config = dict(
    num_attention_heads=12,
    head_dim=64,
    norm='rmsnorm',
    norm_place='pre',
    norm_eps=1e-06,
    attn_scale=0.125,
    parallel_block=False,
    init='uniform',
    init_std_o=0.0266,
    init_std_up=0.0266,
    beta1=0.93,
    warmup_steps=200,
    decay_fraction=0.72,
    batch_tokens=131072,
    dataset='wikipedia_en',
)
Each number is 128 + 32 x the weight over its row's rms, rounded and kept within 0 to 255. Layers, rows and columns count from 0. The size above them is the row's rms in percent of the matrix's.

# layer 3 attention output (transposed), 768x768, rms 0.249, rows 306-319, columns 256-319
size [101 101  97  94 101 101 102  98  97 100  93  95 100 101]
[[ 89  74  89 156  55  70  88 142  79 112 128  75 140 103 114 144 146 107 141 177 106 124 168 123 104 104 132  90 171  85  98 119 118  80 126 105 142 152 129 125 147 155 196 180 140 155 179 116 146 141 154 178 145  89 109 129  63 130  76 147 168  98 165 111]
 [151 134 116 127 126  88 115  92 132  82 132 126 190 135 116 137 152 144 128 116 105  75  48  82 137 140  98  91 148 140 169  67 160 129 177 183 114 123 149 112  64 133 204  99 146 123 162 121 142 106 128 119  92 127 123 166  99 122 123 198 154 114 112 192]
 [ 97 170 144 137 135 133  83 148 107 157 138 129 120 108 125  93 145 151 131 121 137 215 203  81 173  88 121 146 138 115 180 154 151 173  86 126 151 176 147 190 116 165  87 119 121  65  83  65 164 113 163 145  87 142 158  86 174 103 114 159 122 143 156 124]
 [110 100 147 143  47 120 143  96 117 123 178 138 125 195 123 148 170 105 162 135 122 110 144  89  49 137 101 110 146 122 160  80  78 117 107 138  66  97 127 118 163 101  88 169 164 110 138 164  95 171 111  95  87 146  84 160 108 150 138 205 139 144 127 146]
 [103 152 181 125  80 175  99 172 116 171 148 178 129 116 137  83 186 144  88  76  95 155 165 116 124 167  93 162 189  68  79 124 198 124 204 104 128 106  98 175 117 149 117  86 138 119  58 118 107 152  82  70 116 138  98 146  93 138 135  82  83 151 129 162]
 [151 128  73 127 130 166 161 175  97 176 183 175 114 131 128 126 130 159 119 158 144 137 165  94 170 119 104 141 128 107 117 139 153  93 139 146 171 143 156 128 106 109 137  61 125 130 102 166 121 135  99 174 140 154 162  96 117 126  83 152 174 114  63  84]
 [ 93 129  93 118 167 158 119 166 119 155  89 123  83 141 116 137 120 156 168  88 122 118  88  71 144 156 159 154 114  31  96 144 202 167 129 151 116 123 162 127 151 158 134 145 116 155  93 116 104 147 173  93 129  85 162 169 139 120  79 107 130 163 155  88]
 [122 160 118 140 154 143 175 166  84  86 172 131  96 138 103  87 151  57 108 150 105 177 187  97 105 113  87  91 139 173 152 146  33 167 143 118 144  93  72  88 103 105  85  55 132 136  75 121 109 151 119 144  66 135 144 169 136 156 206 129  96 139  68 127]
 [139 145 107 151 133 107 141 117 121 134 128 104 140  88 140 104  91 122 157 171 101 100 133 147 142 118 164  84 113 132 124 100 179 138 119 123 218 100 120 107 128 125 182 141 122 139 143  96  74 238 104 122 124  90 144 136  95 182  74 105  96 134 139 135]
 [142 134 173 138 131 162 144 103  96 167 135 160 136 128 149 132 131 132 157 143  86 102 109 124 146 116 106 142  63 122  96  40  73  66 163 181 104 168 161 128 125 192 198 141 125  99 136  97 143 111  88 182  97 166 120 190 153  78 168 113 178 159 137 102]
 [153 113 187 144 126 105 164  98  94 139 109  57 129 148 115  82 137 205 183 151 129 198 169 130  60  90 158 139 155 108 156  77 123 103 162 143 115 139 103  77 127 144 169 104 161 175 194 162 136  93 170 129 173 146  81 150 135 112 153  99 128 129 120 146]
 [118 139 134 129 179 137 189 147 137 195  82  85 104  73  91 146 116 157 193 157 144 225 127 140 142 104 164  60 155 109 166 103 165 168 103 142 148 122 192 155 116  97 158 164 104 164 143 145 106 145 139  72 138 150 102 140  93 119 130 120 144 164 184 137]
 [198  93 106 143  94  72 118 138 115 131 158  63 135 153 139 154 147 133 156 146 102 110 118 112 138  84 102 101 187  61 177 124  83 169 162 137 144 147 154 141 124 131 120 104 122 105 157 128 135 129 153 183 122 115 131  89  85 107 192 108 240  78 104 110]
 [131 138 125 139 131  88 132 112 155 171 151 162  83 100 157 159 108 110 106 128 161 119 110 166  93 159 153 151  72  75 176 116 106 176 123 116 139  99 128 134 135 164 134 160 155  84 150  85 125  77 140 157 147 149  89 136  86 190 158 104 145 132  80 117]]
# layer 3 attention value, 768x768, rms 0.0998, rows 307-319, columns 256-319
size [ 97  96  91 101  99  96  97  96 100  94  95  98  99]
[[ 63 171  96 124 121 104 131 108 161  99  87  62  77 127  66 121 120 117  97  86 158 157 127 112  92 147 167 198 153  78  73 154 128 123 153 198 105  88 104 163 217 154  92  97 145  97 139 113 143 145 138 167 132 116 120 169 123 142  98 139 127 153 187 125]
 [143 150  86 114  96 160  78 100 113 104 109 122 110 149 133 135 125 149 167 172  80 129 119  97  72 169  51 105 147 170  93 148  75 135 106 198 114 157 144 170 154 129 212 172 102 133 101  98 135 101 123 145 119 118 148 112  95 135 111  97 126 107 115 167]
 [111 117  63 106 140 117 128 152 132 122 107  70 145 110 103 179 145 194 122 177 138  96  83 171 133 132 141 170 174 116 188  92 116 113 154 155 127 124 127 104 152 145  65  79 119 117 118 116 172  94 169 115 137 108  57 136 144 110  50  94  91 183 168 184]
 [159 134 187  88 139  75 209 137 182 210  90  97  95 125 112 129  92  47 140 124 139 140 127 157 140 143  64 105 150 102  74 109 110 105  65  95 180 133 152 104  91 117 153 146 121 130 126 142 133 119  94 137 160  90 142 123 106 147 162 138 124  91 147 149]
 [130  86 109  90 211 135 160 141 130 140 107 218 111 124 130 109 166  71 152 129 152 169 129 172 134  80  83  89  53 136  99  96 156  92 130 158 120 219 174 131 119 124 167 143 185  59 132 122  82 111 157 139 122 131 124 139 153 134 158 135  72 162 135  56]
 [142 111  91 132 155 144  90 109  46  79 155  56 169 122 170 128 112 128 110 170 105 163 123 149 198 152  79 127 231 112 170 120  97 195 116 133 180 179 102 117  56 148  48 132 165  98 118  83 125 139 117  67  53  94  98  92 147 105 146 167 142  93  91 113]
 [168 159 125 132  79 187 119 187 168 167 111 159 131 128 110 111 107 187 124 171 145 137 100 100 117 131 124 200 145 115 143  48 148 149 196  91  97  84 103 157 166 165 129 135 111 108  93 104 202  87  64 110  93 164 149 208 134 152 121 165 121 105 162 117]
 [106 153 176 143 171 145 169 132 128 151 142 160  32 179 185 125 128 160 147 138 107 148 106 128 119 113 163 165 118 144 140  98  99 140  52  98 122 156 131 167 123 102  96  71  60 134 100 174 140 112 118  92  97 146 184  64 150  83 139 103 151  93 140 134]
 [ 75  68 123 161  68 145 143 159 101 162  57  55 158 169 172 122 171 121 159 125 105  93 115  91 171 101 127 157 119 146 149 103 213 143 134 120 120 134  96 124 115  94 119 130 165 122 131 125  88 173 119 139 122 110 101 100 200  97 136 120 126 109 155 139]
 [121 132 108 141 137 172 161  68  88  99 180 120 188  83 139 176  78 128  75 163 102  91 138 175 115 120 163  83  94 123 127 189 125 141 145 181  47 130 149 130 103 127  63 134  81 151 137  91 192 122 124 167 125 136 105 164  74 143  83  95 105 139 128 152]
 [156 140 137  86 147 161 146 138 148  81 146 118 127 136 186 137 184 107  60  46 116  96 181 163  96 104 103 116 162  63 162 112 163 120  98 145 118  66 160 160 133 119 110 160 151  85 133  95 145 112 152 150 135 133 178 132 154 139  79 142  98 148 122 130]
 [119 147  69 118 156  81 129  90 124  95 193 148 113 139 116 150  94  86  95  77 103 140 140 126 117 173 160 101 149 134  86 166 108 143  99 150 140 195  51 118 181 134  96  49 173 142 130 105 144 161 145 122 116  88 138 125 136  39  81 142 157 154 134 113]
 [ 80 113 194 147 106  87 102 150 151 125  71 107  81  94 106 137 166 148 152 120 220 114 186 119 163 119 143 137  99 105 145 120  81 152 146 163  59 121 133 124 133 155 134 102 170 157 181 120 152 118 160 177  86  76 121 145  89  84 121 160 122  66 166 115]]
# layer 3 attention query, 768x768, rms 0.0873, rows 320-330, columns 256-319
size [124  91  90  95  96  94  99 109 103 103 109]
[[ 73 121 100 136 189  99 134 142 112 106 124 170 173 155 176 130 125 120 143  86 189  88 160 109  70  68 128 194 106  86 174 138 111  95 198 104 142 152  83 154 148 125 138 129 148 131  93 140  98 126 137 101 108  94 127 107  97 180 168 127 147  72  95  99]
 [123 144 100 109  75 161 128  83 154 142 131  64 100 106 117 163  99 141 112 155  90 189 161  98 143 165 116 105 121 175 173 121 156 126  72 160  85  68 170 131  84 139 121 142 109 105 107 168 164  94 105 134 120 134 169 161 132 117  54  80 123 182 101 172]
 [135 104 127  79  76 140 126  93  72 104 133  54 155 129 164 148 133  83  99 105 109 128 156 159 119 195 154  81 129 110 109 149 128 197  89 148 112 157 197  95  87  72 180 163 109 197 154 109  65 120 104 137 100 138 132 136 171 104  67 129  73  83 192  96]
 [144 170 153 127  68 100 115 147  90 141 114 102 135 182  91 200 148 180 121 106  95 145 110 129 158 107 135 156 110 173  64 137  99  75 136 155 135 156 162 161  20 185 173 125 146  98 148 205 120 142 128 113 111 106 118 162 110  77  86 173 141 113 170 166]
 [129 103  71 144 145 174 143 136 105 122 116  76  95 125 130 142 139  94  78 126 153 103  80 140 104 116 170 175 120 127  83 141 148 116 173 110 130 134 123 169 130 168  87  69 107 164 157 126 188 139 127 131 140 100 126 110 115  83 153 175 157 149  95 192]
 [164 164 132  95  88 127 114 147 139 153 105 126  96  75  93 141 192 126 102 121  95 150 139 111  73 164 161 123 174 119  50  92  89 133 145 107  56  57 129  94  63 129 149 153 106 150 167  88 149 145 127  89 150 123 119 112 126 119 141 114 172 155 155 142]
 [164  98 129 161  94  70 156 143 144 190 119 150 110 103 147 101  99 191 152 190 130 110 119 112 104 163 167 112 169 187  62 184 128  95 126 159 107  83 157 121 125 118 114 147 140 104 116 185 105 157 135 168 123 110 125  82 140  93 167  66 142 154  80 176]
 [161 158 109 126  69  90 154 128 100 130  78 114 133 130 143 111 116  93 120 126 116 139 163 157  96 190 169  79  99 142  80 175 162 170 108 106 141 110 133 122 130  63 179 112 120 102 109 100 124 105 187 157 128 137 126  98 113 136 121 131 157 119 128 155]
 [143 144 158 118  89 165 108 170  92 132 151  58  75 151  85 155 147 100 137 139  94 119 157 135 174 157 100 152 116  79  88 117 148 153 129  91 159 135 127 129 116 118 159  78 139 104  94 110 131 145 133 132 133  90 164 172 103 136  65  81 170 123 162 131]
 [132 134 150 139  87 141 145 171 105  89 172 103 181 163 119  95 130 101 126 103 105  97 185 130 113 184 149  99 113 133  73 164 120 157 148 114 139 123 166 181 124 128  96 129 107  96  73  90 167 165 160 166 132 121 164 189 135  72 108 107 144 109 132  98]
 [154 178  90 190 117 139  75 107  97 107 162  87 149 108 125 115  85 176  94 143 159 202 112 133 132 134 146 163 120 114 174 155 147 145  59 156  91 119 124 151  95 132 116 126 169 122 122 140 119 126 110 148 121 170 121 106 164 145 139  86 114 130 105 128]]
# layer 3 attention key, 768x768, rms 0.0889, rows 320-330, columns 256-319
size [ 76  85  87  97  97  96  98 105 101 103 108]
[[ 92 128 134  85 165 129 133 135 112 136  79  78  71 121 126  93  87 136 170 143 178 103 199 151 111 128 122 148 150 150 130 128 133 106 190 168 160 159 136 177 142 123 138 150 105 171 174 152 147 106 136 194 107  98 136 125 148 165 112 152 108 115 135 154]
 [102 169 131 161 180 134  53 128  89  92 132 147  75 129 121 158  77 101 163 120 168 115 114 116  77 116 155 117 119 122 120 125 104 133 136 135 159 147 130 167 132 133 175 110 159  72  84  82  83 139 144  64 116 168 124 138 119 151 188  92  84 133 141 161]
 [190 142 195 159 100 105 136 193 112  87 139 173 123 101 138 150 135 111 137 162 105  98 199 128 114 192  75 139 138 137 123 141 180 162  88 150  81  95 100 104 131 109 186  77 177  87 129  90 111 148 181 130 177 131 172 110  78 109 127 113 176 143 139 136]
 [190 129 115 114 167 117 118 161 149  49 129 131 107 170 134 100 111  95 113 128  83 176 136 167 121  88  95 131 154 128 108  78 109 133 132  66 115 105  78 135 153 136 129 126  98 190  64 120 115 142  82 152 169 163 159 138 182  95  97 114 102 124 154 156]
 [120 132 115 127 143 112 160 114 168 152  99 143 161 151 107 144  54 101  87  90 123 129 138 123 164  46 120 110 117  29 108 136 159 147  67 118 143 150  96 122 174  82  94 104  94  75 113  96 114 120 136 118 115 114 123 107  78 131 137 115 147 138 102 135]
 [188 120 128 111  88 129 110  73 163 154  70 109 197 131 124 164 206 129 171 152  80 173 138 105 157  46 121 146 142 135 145 107  89 148 188 123 163 117 134 124 100 107 123 133 117 137 150 124 104 159 102 123 180 117 114 195 137 153  75 134 165  68 144 156]
 [145 160 169 126  92  85  79 144 139 128 133 102 110 174  53 133 148 140 102 179 103 103  92  57 158 134 100 133 148 141 162 112 164 167 159 156 127 150 134 116 137 145 180 143 190 142 136 122 117 144 154 121  86 131  85 114 155 108 149 149  78 129 140  96]
 [146 123 118  86  90 148 121 156  74 159 156 138 118 103 146  96 106  93 123 113 118 111 156 162 166 169 153 180 153 125  68 128 112 116  97 136 163 137 107 170 133 134 105 160 106 117  90  63 104 144 127  90 130  99 168 133 113  92 123 124 174 154 108  55]
 [137 141 161 156  94 155 146 108  74  98 110 109 100  81 153 201 178 142  88  69 156 170 160 177 142 148 176 137 177 120 155  75  90 163 122 112 153 140 140 114  80 108 148 158  95 120 136 139 132 110 137 186 127 127 142  79 107 207  96 122 109 132 162  48]
 [ 74 167 159 135  81 169  76  71 181 113 160 183  92  69 109 120 161 112 136 167  88 133 114  88 117 100  84 101 170 157 105 113 156  98 117 135  97 130  99 154 135  98 131  77 186 177 123 151 134 114  98 121 137  96 160 172  93  80 112 206 106 158 106 130]
 [112 125 113 118 172  96 162 123 139 129 105 147 108 132 111 153 124 159 111 134  73 119 143 112 144 185 103 170  56 117  98 125 103 134 113 102 200 115 106 107 144  77 164 122 136  78 135 105 102 127 113 166 137 109 111 122 141 137 163 161 167 110 164 134]]